config.toml
rope_fraction = 0.25
qk_norm = true
tie_embeddings = "early"
lr_mult_down = 1.5
Each number is 500 + 50 x the weight over its row's rms, rounded and kept within 0 to 999. Layers, rows and columns count from 0. Numbers have three digits each. The size before them is the row's rms in percent of the matrix's.

# gate: layer 10 MLP gate, 256x64, rms 0.474, rows 53-119, columns 0-63
# up: layer 10 MLP up, 256x64, rms 0.506, rows 53-119, columns 0-63
# down: layer 10 MLP down (transposed), 256x64, rms 0.18, rows 53-118, columns 0-63
gate53 099:495438510489559515511437595464519463456459440585548504498458563550539525474464520496483469526450611492577555481669582535495475490500438423472486523453509474481496557445501469473448538491470376
up53 104:540490529477552499491588491490501430522454459469529416403540463541445661481479439469449477426546548456439521420597511505529531520536529496483482482472562545549505564553512566471500491382439513
down53 097:518508430502497449474510479561470533414647507492535463414439533573441537563457410521473502494439505460573449494483439532528501539454424577480510473531581497581577560481501485467456575452569505
gate54 099:555474522600432553593472494556438559422464534494459449544432570440584414485501609475489504419483510445532471510594531515559466468505470442545488588491506543543444518516475510542493421435527491
up54 105:427484533474575472450441550488511498489521476490468508549503529554481521471502355541593392556502441500432491493465412518514555425589560581503501422519549453538461522490552573446559459508445445
down54 100:533495521459514398453539555503432492586512437546364524546528440505461563437500455502478435513535587472534561589560415485474505557467495465425504380544535456541502474551547498498453524560524500
gate55 103:483508497506419468415428494548492426421510498528438448595546498426474429456541544451475494550513449513461495531517443529510479669469510463570486565549559559511481497483459505516403483427432457
up55 107:519476506565546562575468444451507519435520554469489579458506492536517474477373481511570510488535459366504472521425576559506570441481500575475541492525505444425463457519435484506617532538482416
down55 100:498461516475579529555461476512454568532460587540467465423534456476390506540542562474491457586577525508482511454493419556497544512509341496520423538520466430532569469525478575489467522595522478
gate56 098:557556464460463506415442531598553551490453462490471517562521515472511568480514452593445583511523630527494445502545484409478499560468503432477608510485538434512563463474449448595544447496534504
up56 100:470504485507476514519542510436424500569534444513545524520560448529407547484393592507489493521511529507506476429495496441461448501576523511390589497460517594523450594457420570541492521383532537
down56 099:481487522511633412396576490552567489455537432507386482515485455535487389490497468543464508401536539478495513504562450535485571435416495440502503501513488469559500446390507477468466473537484458
gate57 108:535466565574452483485490529413500527479444478479515587536428469410505502452396427506539431514485438509551518452549567460451465538485488500414452556562487358511427485569512522568456454508469457
up57 099:500457552541418549463454464477563472466491529484565443534603498488519502523542608461420494458506526414520579466468448521411450523545516525458491512435584605471514429466566449432455489490473407
down57 100:554482552561505451476529432486607492557486512516492414500530508440457514534415509506490525535621535460440486455490606546562402474561512504477452472474496397569542508429556463543459479530520397
gate58 105:550578529471436558495462592575536463570475501420422573585559532530475472450538450540522535558479513491503556464573545596541465555562581517507472502451451508459496468460464562511539435419572450
up58 108:588520592538408540456481481520458566493582548532569595494459520513538570473460427543587466456487548530453565544516537487506503500564517462551624472525413517556515476533497414503508550579456504
down58 113:556475489445474472464553481474399480505508466472467436485534401593545437454503491482531490469460602554538593461412417436529470387511397447491479471503529508495530542403484474530515478500429557
gate59 098:504477566412483580483506508544523507469559475570431537497532506472463545508502434460555423424604495493552483424505499486513565491452462396522525565595524485452415395521439564498536457514404482
up59 101:428490547424506461485529482478519477535597487481532580426445501582542445484531549500449476597511455572510518647554497456488556421582524499473519452496445566490471429513500435448517540584516560
down59 093:534468550492480502540461553530532592511414525494502478511518532510504429467414460521525488482549536366537473447452481493551442520420622543570547603541452488495540586429436576569500502474535522
gate60 103:546416416512477485390513506497484490470485448484584433457444525527498489524472460436427527532649424502496490508432557545562558425514496454514448438489500489571502380480525553519535452518420500
up60 104:535490521509528432542475518540566516485503477476551453499530514476490468543540499446454464554543470569425339446556482569662441512501537544577491520550470531405482447457545498404495522503541473
down60 100:539515450465522554554485514508524434549540444392542511494499489491437457468477419496480499537521413608366584544479441571478519485506499529596455553493419541544499489482553523541460456541408575
gate61 101:521499433501374559509501471512507545485477512462522561505527507438476520499445459501474606508625532399432499522570452402457486580556496453577477491556552460535430545433485498543499415542499556
up61 109:519570560502564434525422608456539517388428495553447506433466532523443494544564536503525500506499655484541492536495505504546468479513503454430535466569517465509539511550619480457531437503457567
down61 104:501519461434411561584530543557402515542523527462545533580532551483515550489522407461505561551536494499521403486485506475503511530573484382584466514468588540556426504394563541496521467493531544
gate62 097:538397438537402480518466471524568510453448487535476484545494395538445412563486426583482493548567537398530574429490459488521544419480510539512493486521424494525482425462448573489541588488490477
up62 102:378602469417540525505573485435397417549530521510583482492488487457535499507450644522493546437489506556496438499603469487488447533521468490563459477508588567495512504519428488508507475543467486
down62 096:569520598456485534401458495572527445431485573480389517519574517470520489442457571534577485497504400461473547438511538511519580588463505495410519523472492442532380535467515534503545450505493521
gate63 101:496451495554518462499507561534553492418537476511469482491390443479472468467418393496549434518424513590537548550513429460529493557478452483492487556515589603585538504519525525573487541427609497
up63 097:450527463455501520476465480435477436461503507458494436469492496448506582451439613486477446431409472468446518538537507509578494427584438472527533456455615476542550416580415538514534478496592464
down63 093:437517525555495457516424404425467451503576472462477482425483505485565512420464433520601510478504484518618532535486542405548560474435479494480523485523524587461493537574546529561397565517455455
gate64 100:454446586489559460569544485608485510559490510526572515519471467412445484467406507515520510517502548450372484460503496509515557427547585489419482524579389500479446511502440589537473560491526516
up64 102:531424456600502483564491572499520411456530527496513598406546553476581467503497542459555465459509490528559565483498522493621514510446504497531506482500491523484529475410545441581539505626594540
down64 104:561479455526465422561416389554434516542492473494472535427663534529494546573543507549493557436553547448456473492470486468517449511542487407503461548531501446500448435485513506456428430552474467
gate65 105:546346475559470438523515479502423489472526517518458496543465503528495462528479550491425466467505483479500482565576481560531448604436499517530371563537485536427506399532472499544389475539455443
up65 094:541455525532446441539469425493541522405532452572563458566529495480523522507520478515536519446447492460490529547412485475422502488551496446519585500568331454543513480517439423522491394555566493
down65 100:537506544499567485544494525460464487548594584522575508491515542482433434449417590544497459531615556522558476533461469547570517519365414581430480529545529539494436548502496485530441485499476542
gate66 097:506504499488474446468496508470492480412382574513552483440633628533449485406447499511510463447456548544469471401487489452503546542398475508489500526483546541530531444568472474428466480472566451
up66 098:515476484464517431446577456509462448533468486516455582447551471481548433546507542553457527539515591522456502468467502517480436405512473500466519561450412546354386498549445524523554410550504548
down66 101:552457543485530532399569527521483471485541416505603459507426503576437502499523461407514480462504492524566536465512410485458584529528555460551568386572511489490541443454568430528581556475488509
gate67 094:486493480473554598513550501460442476493525477516522536517448503551491499387459480593568415490456489491519370540545443418582486497470567530501546503421541400574485472562462554501463476463565429
up67 105:468546380521422528562573498435475496530469444538492500458482564647465535520418493450469434556476501461537472540502544555497558487562511457556492448542549413533529482512533520608459572469472435
down67 101:622529513519518430575487522579452571460574590456497423416537458522578513443483482487541413566525554500557526418548427493550534490506434484532467464492415465498504522435470444439458474553533502
gate68 108:482578508520554601462439440604441556563467464498512449436487566573513531411469579495494514456452478414532561435507541480483437479597433458501478575574501457555507489506490511513472466457463408
up68 130:492358479447469412490514510378564431464512579518504486557448583446578496522453498549489449512446517593470466466561477430508492532442577519467445500442480497547435570501508518442517549552511546
down68 123:496467438514458518472470571578480456523515561570453526520522525507492633504472445476377466446523556533415586491472446495504444544525535486448472510475459532567555552505551478535474599389479584
gate69 095:606426437498449482403486492523472490483452597478525496563538431542414525504517613445567529470440508533512470459431466497568528469454508514534448490519567499516506427471485532457506355493506410
up69 096:549431465477520477481464421538505504561383532461435492548532522594366554598540574515494464473472406518491529496461460488605550499417483510549419464472517469513573487579467504493507472482490453
down69 103:565493576510614552474544456562506531462530504517594483511542475461666530564598467521468485492515409534461529469517431530487427507498535515602504535534516466431495398469450521481493521540542518
gate70 098:531455414509536447553413493452580567463486428531474486529444530542459499550452512430454591463544490492532592494535510443451441565499500486478486480621502593519551440503417529503476376502532465
up70 096:562490477542538450449450535429489542398497557422527517546406499475428460583450473559571447558526537389413503542561503419476443496500515562510490536547470507549593460553497485484540481522583529
down70 101:508512537480488466622464511513440570562480438527457523548512489586614566573520532412482407556524394393427523557464541419531461547495490480482476542491507509519486470503466519509421533505424519
gate71 100:529407457523496535543521568605450486445528461509469448541445429473460489504467529577521495588475450551482485509513465482434511457328513472635466458507528519430499467473467503519493545542582446
up71 097:421536478507552546475495537399526597563452564503542469474622515562529523538438501437474529492505493510526542397435431463485509443522475471421465525457522524520531463500456439499544491503365397
down71 102:492463561508427575606514520471586441551498465525488469423516496560408484500492468465525516471474426437592527477537403523580543575556530461434517533580551466507516530548493457547511404515479589
gate72 100:515457463574463548483533515544515459363465502466527506540504542493489515398456555529451489440462540497519496468435448439377466584492416430509443507463513549514445536587388468567491472439480466
up72 110:514501469507426521398480547487442485526452444517487566515495580422569491568586507515478556432555552530435406469486504516404485393485438502528483598492454469560425453458508511528391507517501473
down72 102:469454434465587492517438540600554524549546507406477400549458463566488494468557436503493471536500407464603543461460472530504563405552559449439516477475499473502528492375447488479560506502471523
gate73 095:509558426528411532489494555497432485491505455549574513543467459492440508512508470586431563528604564522501494466542448591452476403557449511542483580453431502575478520534485564462432409506473582
up73 095:535434488508509535444638514491566531407429431565518459503538483574464594536448549476466540464476469457554452460515491494494435529465426529555452475432529485457424434413545484516509528525388464
down73 097:532496535431423564580547569543437606570541525496584507474436488506410468548574525520465448612529537525481423531490497508525513431519570548475477471452453565537559448463502527491414487524581517
gate74 105:517538503524421509524530551529475521525497482497669552434514416581515469517508557435445556539541494516575498414518553556487563443401482506511490535531391493424478479479412461465462542462450488
up74 101:480409437455447511497560552525543509522517508479399466463627398579436482636513396464529526528496545534489543514469450577560522573466473467503468538499442540504496529476461462469552437543507520
down74 099:457467444475441513541490522486547511494508480519550584557582566494511458576526530540487500527469510423537441509526474443428565519448531492333517540502599556527424433529557460495519451572494607
gate75 093:506552554524497462440426584602491521401550476423484445508600446476477436400565501572453545535589537442407449535565483491524494517459453516489466497495507497538571472455456478520491494533539406
up75 111:459487569455544569618479543607572511538535569394502511428511434516441518493553502447532469451594478482556410501509467449529469534448516487385562458485432481518478472473542545544453498499557471
down75 105:526558513473688439444546522498468559393575457454401438451576535435482532400484503531509501494454515540515464448513492520537613499477522570504498532514538520484473503439498443495483473500552533
gate76 099:486453475476496599468478555562452439589517451593481489517458448541426496551486571395525557525503450441548629585505485519501541498520550476437512463519529487566458449430564553566445531507538453
up76 093:517505504535505534539541508439590519416524423437525561389464409405532532463524529586460539546544493527528568472581540479393522491480548449537519529501594436471511477496571522465522528529422570
down76 094:453404540487487576502578570479510451467468461556526486403492584579456506565555455441525424477505357468566561598502432489589503543500503502526484503546428494545515479486567515513471521527474458
gate77 101:482451489492377550531506491528547558569466491519559490567459540523511543510376519507467543526465467461504424475595673425573463509479489492446434538474535487493551536436457514469502492410516502
up77 111:548378495448596414495520495517580496458544511417595547481474532504542463563577516417512408524462489454494515512430439510551524519508581482479475502500438497474528390471554456392526468539518502
down77 103:484486541456497464382511530574536501447539476463459529541476558413546499482487466523465572516451528485517570523447551522530497495483401466568555452459493645424505555522487464530439404530548388
gate78 108:525422432469433567492494520521463420498515497568503481471511470592487515528460545520518501400512505427513486605630432527498556475540504408582408442568537467507519422566547542483502566522495518
up78 122:582473481512540476419519537524525471478524512508464504426424404442533481484524422571494497523522469427515591404447519493489562468537450523547468521494456417593535551400512599489582580485540455
down78 120:540455508466516415518626547474506489520461510514558511511524531431456419412449569545483558463524375502498482495513457480489509504387563450516515566466481520497573593403515551484411501499453437
gate79 104:538410545527524553542526484577441478533453541460564483470637454527412552532451436504497602586561445510485553458555493514513502461440458475515511471470531450508429468551438506497495558518432384
up79 108:422539505488517473468594452471424392424487396608392563486517564457513449483524505496460491461481534478378542481458442450496506460490498463517578599487436487479492456518490466426492463539506479
down79 105:494484469512541626516489592442469510553486438496559483496523470512497516520460473472517540420443568576569570519431597500508478526523485538525407476398451543485417579434500465477505472437582419
gate80 095:492479519487464562434475453517464329534477506548418554491426417481480483493517469390550554468527472466512533502563556408495533517590486459424465483477438501493424451533517404546477479446523534
up80 080:478427519495544491569408484450445607504487534547548488519492555513536520560410531599454528507442539559527464505488583524585467475422506381592529487492546543501523577485552563485550421497464489
down80 081:441514531584546534451493545477497536387439483500433587461592508473580471461537470482474562468465386524502575466430533501462509447514530511425507561521467489512564441543414542435513452547469403
gate81 106:473467474456512507524474572513473441463508530534556539610530476543507371443460568552506564523556468489498496483536453487526364467538504576494506373382489507530464478528452504567549514573546473
up81 090:481515477568411517481503517507541496536386456493444524484521437386507484554399488603455467464470450554428499466506552519455446578454545546554447471519475513453381455526415468521518553466567485
down81 088:461416516528484488517516526488399588474525518538491496590541530622438514570455549456518509500576530433427464511510428507529539410547461508445539487433598517536498497425484531449484552590464581
gate82 103:527502582425449551439468509507441469516497498564502468625521534563528485511576539540502542423527493454524470460578531386477445358459468485424411615497481469455501478497463470515516509541490498
up82 110:548519476473484585556544428443457560439539528518601522509489496544586493416478433521474464506493507496428524488483494531496493464476578480476587450411457507585502585596465401422470457421501449
down82 109:458486417524449487555544542516539395419423461538395543527550480473486502530545541505411468554503530428498581514529515539567563515539509410511539515522434588530490488505562454577594428479481445
gate83 097:524469498474454582542399484444458509491527483542564465526443450537415557530526467556531427459485545583491520553451466512544574548498493455539413495674528509465588452524488511498511462600492502
up83 102:465530416560457460476545453560442490470450564543434463429529522480507521446491499395444526522525368497464395501584490494524466476518550595479548491437424513548517566529506550549501500572463412
down83 103:575522641480532521596454527502470454467521474548470467478469481561516485438568457477518546551538403413496571489478418489661421466464524501563490427519510445481490533538462473503528461454498503
gate84 103:539486486480559487349483564467519397428517497418511488567570560497480478444428482503410449567491536563605539532486590484551510559484526476482520532494441531513563504502524480489566431425540538
up84 102:479505490472558464496394489508478505527383482529477516538416535493479526478553472597498424473459495453546443515501596421579479484566463444399553556476534541476608474385473557499464536472533489
down84 102:561454542540516549469397560579483435388523547478547457520443494486541445487563490462519501518536464577432408488432496494463533542543532583459605490590459488528471453507498485470408409476457497
gate85 100:540544458525506469453473538505527455544508439465618450475481547465481542426657467494571519527531539498550414486544549454436557419416480426495467548497529577486545524523516481518568572449572476
up85 100:395505457525468498587512430496566439457510561488540470484518579501532577513612456507453563535524578413453496475507448467515492434482547412461512530515523424397501458495501466398496488556592499
down85 101:539531468497563447465553559509574435479451439540372567523396502423526514541497470595491484492535463477541589546600557483448568492551514467482529588484506454486554521539549495593546504499452462
gate86 096:548475457421537560460482464499482559521505496547485510549489497532482545462515463522512510538466494466588533601599528473509447650424579356549524561502503507472488484421550515490493424589484535
up86 093:504476494517476467583436541377462433501449513477482417363559459458462403610477494493526477461528543446458443498525545518564551482545478528549514525514497426495464460488477457430522519586402487
down86 095:546434562544490467474501518517566516433545556462428548474492483490497513517402503386467503530474504528437669496544533464595478500518515543562517492487427433473592548572529514509555445538471573
gate87 095:666463421551564556417545441533606468467519564517531500490501499573499510481454551481501599492540548405499486491498522541556468585486469528546449531579486585507437490478524508568540471510478480
up87 097:554516612522532514461473551537473429497501512429438526546596506579531503554575481517495519500592477478488519530613525458573549562576482471521482502516569492596469488507628522507552512481469397
down87 098:516471564364541504481548603491477499523508545567398518466537498499529502496423527533457414480534469509578495536487406472531494619466484575535549536517515544488481486578507487521616486599545490
gate88 094:522517572508539461426420398519495489462466470492490465427533509479452436413468480457568523507550551522508451501418533454498497388443443598503512506619514590552484448492435515453547432450449518
up88 116:503555494541526449392467402515534526524449430531477404531486483463465448438511522544526512523417585493443383542451492539480469453451508463473518472471507557456518468588569588464527481478492632
down88 112:482550477569467452475492584454419504465556539490475491563507556519515579514439470501484447436479502512578479460567548443361420541504547569465509551512590465541491549380541524502537456439479569
gate89 098:420516531459550493414502460558535441477483416515532507551560547532513550463538548431483473534527498542414568504421556425460441558493463511479501506528410522423506478430454551470599392555418510
up89 097:507465446499491465544535473556540506504586443494538563487467524504439560536535572536486491485556620419535571431531458485497430440562531487511438445542444444458627567476498510567526530563572423
down89 098:461499560613596521524508432396461551551503563498560519516547491433467461455520542460540474487520471564579553517403524494515448424489485468459451476541453486419432534464455482444554465431481608
gate90 099:567507498515472510445431460528543410501501479478611451456552539470456483515464532408499518576487481540566529464342480445485501615508457431575425451551488465444537526497513558551494509458542451
up90 106:437607484486489549517456413478550542415525500541541579553466572503402425480519427476512449464483457437493423455493445480450473527500460587487511500521382475427526511505560572535436441530510439
down90 100:444511550466531544489598550407461556421450489503410544629505575468428499464505491558469465502529476561525510538553516580478449455548465503522566468539524564376512546475475435532541440507478550
gate91 089:525452459483526514476447530441451396484547446515456526408454390546430491504520560483476458495494457500538505403534548433491464391447601505535474559491512504421495504482508505475551465551381410
up91 091:478529451629517489452423476511435474468544431546566411485448472550617460528499498480554401484478515601504512425489585502522434476504540520504459595444480517505543559410522510541453527502552498
down91 104:432466574494553484513481552414537624505472522472508495421415491494434564439510576412505492549433431551489500461428438562459484549588570550469502435455469569471492492513532505482431565538490549
gate92 098:518486585424534491470453511490488444560491489440411602551492436600452391555465555488452572550495474497406473497446522508562478441452457586518450550508512463458417510467501498538447457498427442
up92 096:464481540494571552560481556487467511496439511524452473496539522514506552598411372476501357480534473367567509518508556485502444546461501548567553464505485507527509461525489626498458499445482553
down92 096:453566443458466581501469407523479543468516458449575495493496516402431490426496454520535632454578532511545479522514549499455469393535636494459540470587528559505472439523485474492547509454503499
gate93 099:508455554540478447506430537389568513469554467509525516587461553454523438498447398424484450551525552554450627491527531482522506515482520398521470559492463460525516483483425410562442579513542472
up93 094:555503467470510518476492623504474530511511557571476613509537567546479476530630516454461396462509563521539422532456448469496485588528490429494480521453528424467479513396434434479568529469468476
down93 093:443542572541496540586517421485586515497532508481547435482406531497482605498551531492555499423505512496549620430517534495501472455492598546476470493550482428514449551380479527505449417496550550
gate94 098:559545519374556570493524525601494595528504501506573486553524483432452513452410551457515504502548447429442526569472538571490555422542540438515469547452396538476507466459499468445451436525461525
up94 100:405494472492450463447546552411515402481545500398591442555513476570475477514579500530420500528534550478499503526575509476558440508519467592557534463489519528549565401451549482539460583568521506
down94 098:576468579440471509459511486509536494488532504503484558530571525489516511487452557526535474462549530579476444501526582509396391579467576502478447500583494558462432409575420545504538510412423558
gate95 097:558621592499497543541509510468502485501522468457541446482471354406497556453471540469523521591528430541529530505512620467453527496450543416484494532444489537444559431438467541506497505425455483
up95 098:478502450512408473492535493466459505529479563533479491442558549504419417469453605492457571538485472428514439505422459511406574398557472566528446513568491537449476545388477472437446482519552531
down95 098:522503548454561441526467514569511488478482489489518498590530498503565583363475430511580491577525486495503506430497447486504536494558559403490480585436470496464637508460496536567470581553563457
gate96 100:547517512499419452516452555541473428558540525508493492455534546494531366439525489457481424429523499486495489597563423463535436514479421523503482417518520533545490485562372593444561506494481576
up96 115:601511484443502486512431516520491360609485547546529444509534520446516438532521440394483461462521502470540456503499417510455383471504466474488494463454489559534522483573398498542491504523501621
down96 109:503454428453523428557534427458488526431512529549510451462419529439552554506596539480479519526550521538540568604448505487478476435414606580532563525548443491465482518408439446540448478530460530
gate97 093:591400566441452398508479533569567409561463386497475551539480528464412546459550416526436499455521498495450504474484538467520505471513502402405520539487476556470536532526501478464447497459516578
up97 089:594572433577516511493456555479407454524433520442548564413457560467516513491453545515516496511449533522546547426481494448421615522468511487520579450516412451433557424519452477441519506532491570
down97 084:387410604495450543583534477546503520432502613495546476534445435535542499463554557483510525471474421516424543572421426504520430532521440569504451486498553494472481571443450522529487515524447555
gate98 099:471516462431543489527482513503510617521429526554548506517459412611462569537544569497484520467628549511449572433572516484524483517439494455503479576538420528491535408558437563492458449473479535
up98 101:583484487430434460451540453542515614484437560588491494454448506536503460552551518427568490539520483503488506457523562529517488583526542434506484491404620561545567432468411528415501489478535518
down98 104:480440427456550531532450473491556535631521434597539473477419494479537452568524451454475522419486447455553468477416526479398485525489600515532480500554483444487483546588482587496547439463485540
gate99 091:482539508463450514391479495533468515428540555488546541500548425522547500598432522482429444537524536427417543496542525384522518527508416474503448478634485473487577510473421558510516519548455423
up99 094:494437437509404534432532500613539531423559519522506542442461461507462481519503435481492498471535458530547551560535572492583557522591538514470571527558572512427487479538494565469417554530572606
down99 095:443521525491541527572525448433554537455489557368563496479478527452522440559485531443456416547488442509548505589537513454565578560477496419526526481527472462443574570570573434511478426538456462
gate100 099:561537413486521500536467532568525519406492568521532507475523488531481554612431449566497581484516506512574467490483389498520527488444495475608403493497430452540422444579464552421532533483469451
up100 099:541450483596582508518603497575428492513463462441527595463454429507454479502481501465437521484549477440485461440609512509520477501532495446594566474526517535456531547513402498493401562418466451
down100 104:495439449429454521479452466468532505511621554460502552495497470597501543500548538532482445446532532492583431530522495463496533364499495543555367526473566438599449565520490449461440522501465496
gate101 103:544465504463562397462434387551537508419480452523515551526536465532556522453453457516560464453528456430465524529577503381516449421473517549544439545524530507472534536622538543582491519512443518
up101 106:532527436422526520495488399402482505499558403520483534466472514457470438545516535557436504567552368493548476561498543442478471528450470563539489572486465484526475383388471504568519456546524506
down101 103:504506504580420494450494526498554503487459427541490419560534543461543504522532437468501490424495540496476527437486468453527426528544506550462491455566554485452523487449503377369575577387588520
gate102 106:566432513472495340588549472612505499466429468500492450578425440510467454573444502577459521531477526483448534525623433471586447505450528526516510497531506455482488545538474563494479511479533477
up102 103:481562613496527498562429529407471451534510470569461500522577416551465530531581501490407580549474514463514434410493467437557479492408451486472488563445599475485459496505444495534447436518491455
down102 104:511462565563506411427550446506467482473478527565428502522504492390487636422485538505517447528589401521473556457441544540414554448509517518493540542561540497565501477537454474538528537461456419
gate103 098:552448529481460525573571432529525516475535413495552485477583439447446467451523494482480543372534534421515493586443386545479513526482605553442456574561550450512476502512480524466482487415485547
up103 099:397546418502500431435453501579439583510418613552465529563429509454492577495499534473529482548484540539492509387607425470501529519515491453513489436508508530417513421495569500535530537481486511
down103 102:490568536510415427447416467450596442529472503471548561587554543510430508559447467487530526456489604508491497530447529461558398492401475552497530543516531493513512488444446430512552434481531398
gate104 103:474503533456444473370547423515544575526529457493483539529565502527436503578421461562514540557508483486501525571513466587456487460408571486499480530483505510511379456519438494549573500557424400
up104 100:388573421451566468503562431421549490514532539549639469515508488499497490469414505474484479490499590561482508543509593503440522538552461542452500562569509496434462548495489559528459447548550411
down104 101:527398482490463498602574497469540485496468430452534445570626466495557574515453531536526497552586579525482548479559455548514489452444427521569564466531534399543447570483461508458519477449533487
gate105 103:542542573527502460509455430452501469463501428564558469545423431447449559430474541487498480491445430434510487542512508652553519489465541461529435508417576460525392549531479502477489443460541427
up105 099:568489519553522562452521411563516556463439461527577569556494531551504471468480560473492359468445476526468539466544448641463521499456500469459527512439391514483488556601495436508519454496503466
down105 101:519505547491483494545507410516522415429385533514455535576444435488416454462508457509552492526606474547492513529455497491537472523485539513468607470554546499516584559480362544581464505432463484
gate106 089:425470558492509472453460451553505400558548508474450571538555556373523474425488501554615535454456478457505518564533469491565510386492495449466527504454481549451455495459486538511535594558568448
up106 082:512542516436622490497529462522455568490558447518468435508492457563541392556532498473528479419514530483394422556513519472519470560523510479496443541412496462476544463455466406449368542496548455
down106 086:556560408570414530477505446522518471527474597532504560503506432514411460548467507561527528500575521465491491549484564513449497515434429450530524397603520489481509526450489618409515466462427537
gate107 102:590387469530487549585558479488485412438575558494494420484564444496495497483498612507502596479539446549439512445428521469476487538425480441529418541571484540498453515466486491498438487411512543
up107 092:495495551475488533520551444479421547477495457553565535415482599529540511594571531503537423488416464425465488558452520525474424575504512456486417517540540415525431489574538590413496561518488463
down107 090:473478548467529583444516569589622515431487530474500449476465502549497461491470500527473540553485521540544528424491496574605414473555447534476614510538421449577404589460483508520512460520478489
gate108 092:508467598441464637433434448554551483484533515504398467485563532490377531434508475502534468569545543553533521508427535524441486399484509496473501551488496575419538482526488465480468558416528523
up108 093:465548491466467554500512556455538385516508533515543463483467515524462500496526541551517456571488556551489514524383508497452519548466515471601545461549561360505537563583453536471613470485428414
down108 090:531511483452526515543462425472561401541476555549513553565420506587508430512541421564546544510569498500522609523507451502393480531535565580469517511532479506516529583501398483494476514571566427
gate109 098:544543492415436490497547526490427494493493509456568476539571391430395526525457428581531493531435576491524544456509552467538520401446478490439536570568562504524496466455505611529507463449572487
up109 095:557530497533446509511496542491451528561421541451455439504561508484477526566532378494411477497506500504624553501439485512556551385618460435509475536612456536534528430516521518451529487506552488
down109 096:461500557515516394428580542470544521562579492470576401580540496380576554489502505484471424486548457464524482574538551521468402485545498612503560494537459485546509484534467565527537494469528474
gate110 099:459506460493401415432633576492494467458471545561485540511501429447535466404519453480449564487537594419484490493557474464526565523437529430470425531544495430449423555485489545486492467452522532
up110 098:541409467474512507544461483485518533533564518463527551508411520445430541520538369516542578509542455540514451465501587342554452446539462525461521519474569523547478500486513473498414415570541498
down110 097:524469506429405497569560443471436493499595438492447493489566473521515496569487467441565415507516454519527511514438440469403486523504549475434410476511519506569561424439517580565544430485602502
gate111 102:500486464589469514496461493518607423453512522561467571407481505539448529478487516503524482409499607534477510497381462530533625470470569498470439566422516475535509394540435479492474549500541529
up111 097:451491532502508486473403560453397572535495513450441502442534458484491368526478520444433544503541416542476427521508525491493498597512475482469535435474522541443526478554579658501523530519434497
down111 101:489527433531397547547456511432434470546489445519460512494525442498536470456501487567544441516559596466437540548472497537477529543453594521531435634471613405581487479532521474514538498439542487
gate112 096:502520513466425591459479547493480530484536557498490525569467529543587532512524572515434629490512514438464470488574493464541490427471511480497509518425461525426570437542477667401498512493557470
up112 087:487452463530572492493560387487624462499473513479556513498496421547441476502551508508486457461492594506474490432407450547584474520550610591524441476554506399439495529511579447494542521491497479
down112 092:508525505607508514532536559419456502553483368533396444544527439536469558469594481527531393460532532424516555609546577479500503491461482494477521513526416509563506504536501521601514467467496501
gate113 104:492485469506443529471489379580449429461382497532553475593529481523594453579505498582548496532491504438480513523516537574556472523445635523475484519544537517452555475552529600489533471525514542
up113 101:518487417502469570539557506492473508504543517403499576597429532477455396501527426432397509495479450449479405527498507473467492478490549465466518416429454441568616488463441498522501513436541449
down113 101:409473474449481464487484466526537591527597430411473557434561510478603504525484506434520454608443539479568563543474489431475496558474553438472481507496509503537413482552568507571413484492552452
gate114 102:554575537475461430482457510443574512522441402483541453504494498566414438557529494517489477518565447466371505473526447505519470488432403578522496537543483485471576469354470539462476489509529439
up114 108:460536476510412491509531543499458560587544357441505417527451442569531494483530496628466470451477503563493560518461421493480447476544489527536446484456536550497418512412396501546476530472449490
down114 106:454369496538492570527468486483463457389428474500488517553469434521486430526496489423509503467561501437446498474470514495586489358524432506537492449500519530434516531464608505483508472610578518
gate115 096:597449420555469556417545448579502471436543500540614503504413476476446517525484416469488474435581370456490492517538531461492542548540557445503509525558480507543476499540479572486560511437570520
up115 095:416640463590481460406493486502501589488490474458545461441500529448410566501520497398543487516507471481478544493492456476532535543542552477535536480579582533412526476455475597540517514507418439
down115 098:560450539550498534469450523534585437521506547439444536514576489481509532664484482489475381535535437501525514524405570481474482499554522512449460443438477521456463559496497450526483608535588538
gate116 103:497447455527428484449493395581520406533497469519464557516504464560496542507530570513513425558469540499514608481540543489662506492514539457539573424526446454438536448496443548462536515415499513
up116 097:479460603590508524630381452486460510402541454524484424457443519400480463499502442411536515520445520507553421485457439503521467551479477461535570536542538500433503498517561470513513486552568513
down116 096:538545473490547492466512502530528589445479455427578441420567555503497429460482505484440526413493505508405483442525511514561481459557500491523474581438472531400498591446519548409490478552460375
gate117 097:537527438383508585448477516526500461492481372502507517443530481498474541528555459488427540565507522559586517414470507559381435493542531543426389501509553481446517435453512523487481432517462457
up117 092:502542500435542640502531427510480440549597442528509521458514516463422517577501586441500573502457514464532443539526458557392513505420561493545421522436497472483436425482504481477557546503520580
down117 093:509558530479490458522476510480547555542423464478591572600481491488425408575551439582484466517470448532486487490476465536565500606487466502570477500516482519483518558566535565649430500424516484
gate118 101:612509474460489551460495424363470484486473499502571547563428438446420575512442581521509593542417561477495491574512459493510457484505525533472481494517404484474502531516503524470633464470471526
up118 104:536419476463508490527478563524535500557497446587480414469460485544588523507517541487556501410513477491431476538426544577488500591498500556439502570562588514548522559451403501447453505600557424
down118 102:438489519527578563401368564469495396455605526532525520418449525491481551548485467457575501515493469583481465504537585462456465438509587504468493467511520485517577494516579500500484515465428431
gate119 102:525515457491493557369535500514577585478550536554482526487498574554461536495427475494440562511550533501517481580530542524573523553507559466648484525426542561477499498594422491450538556485550448
up119 094:397494481564410541544540487542444514536514439436531414567477438563466496560538533489565421542547450535500501480498505408455496570444457443395528509498413487541581546417453493508477536459520555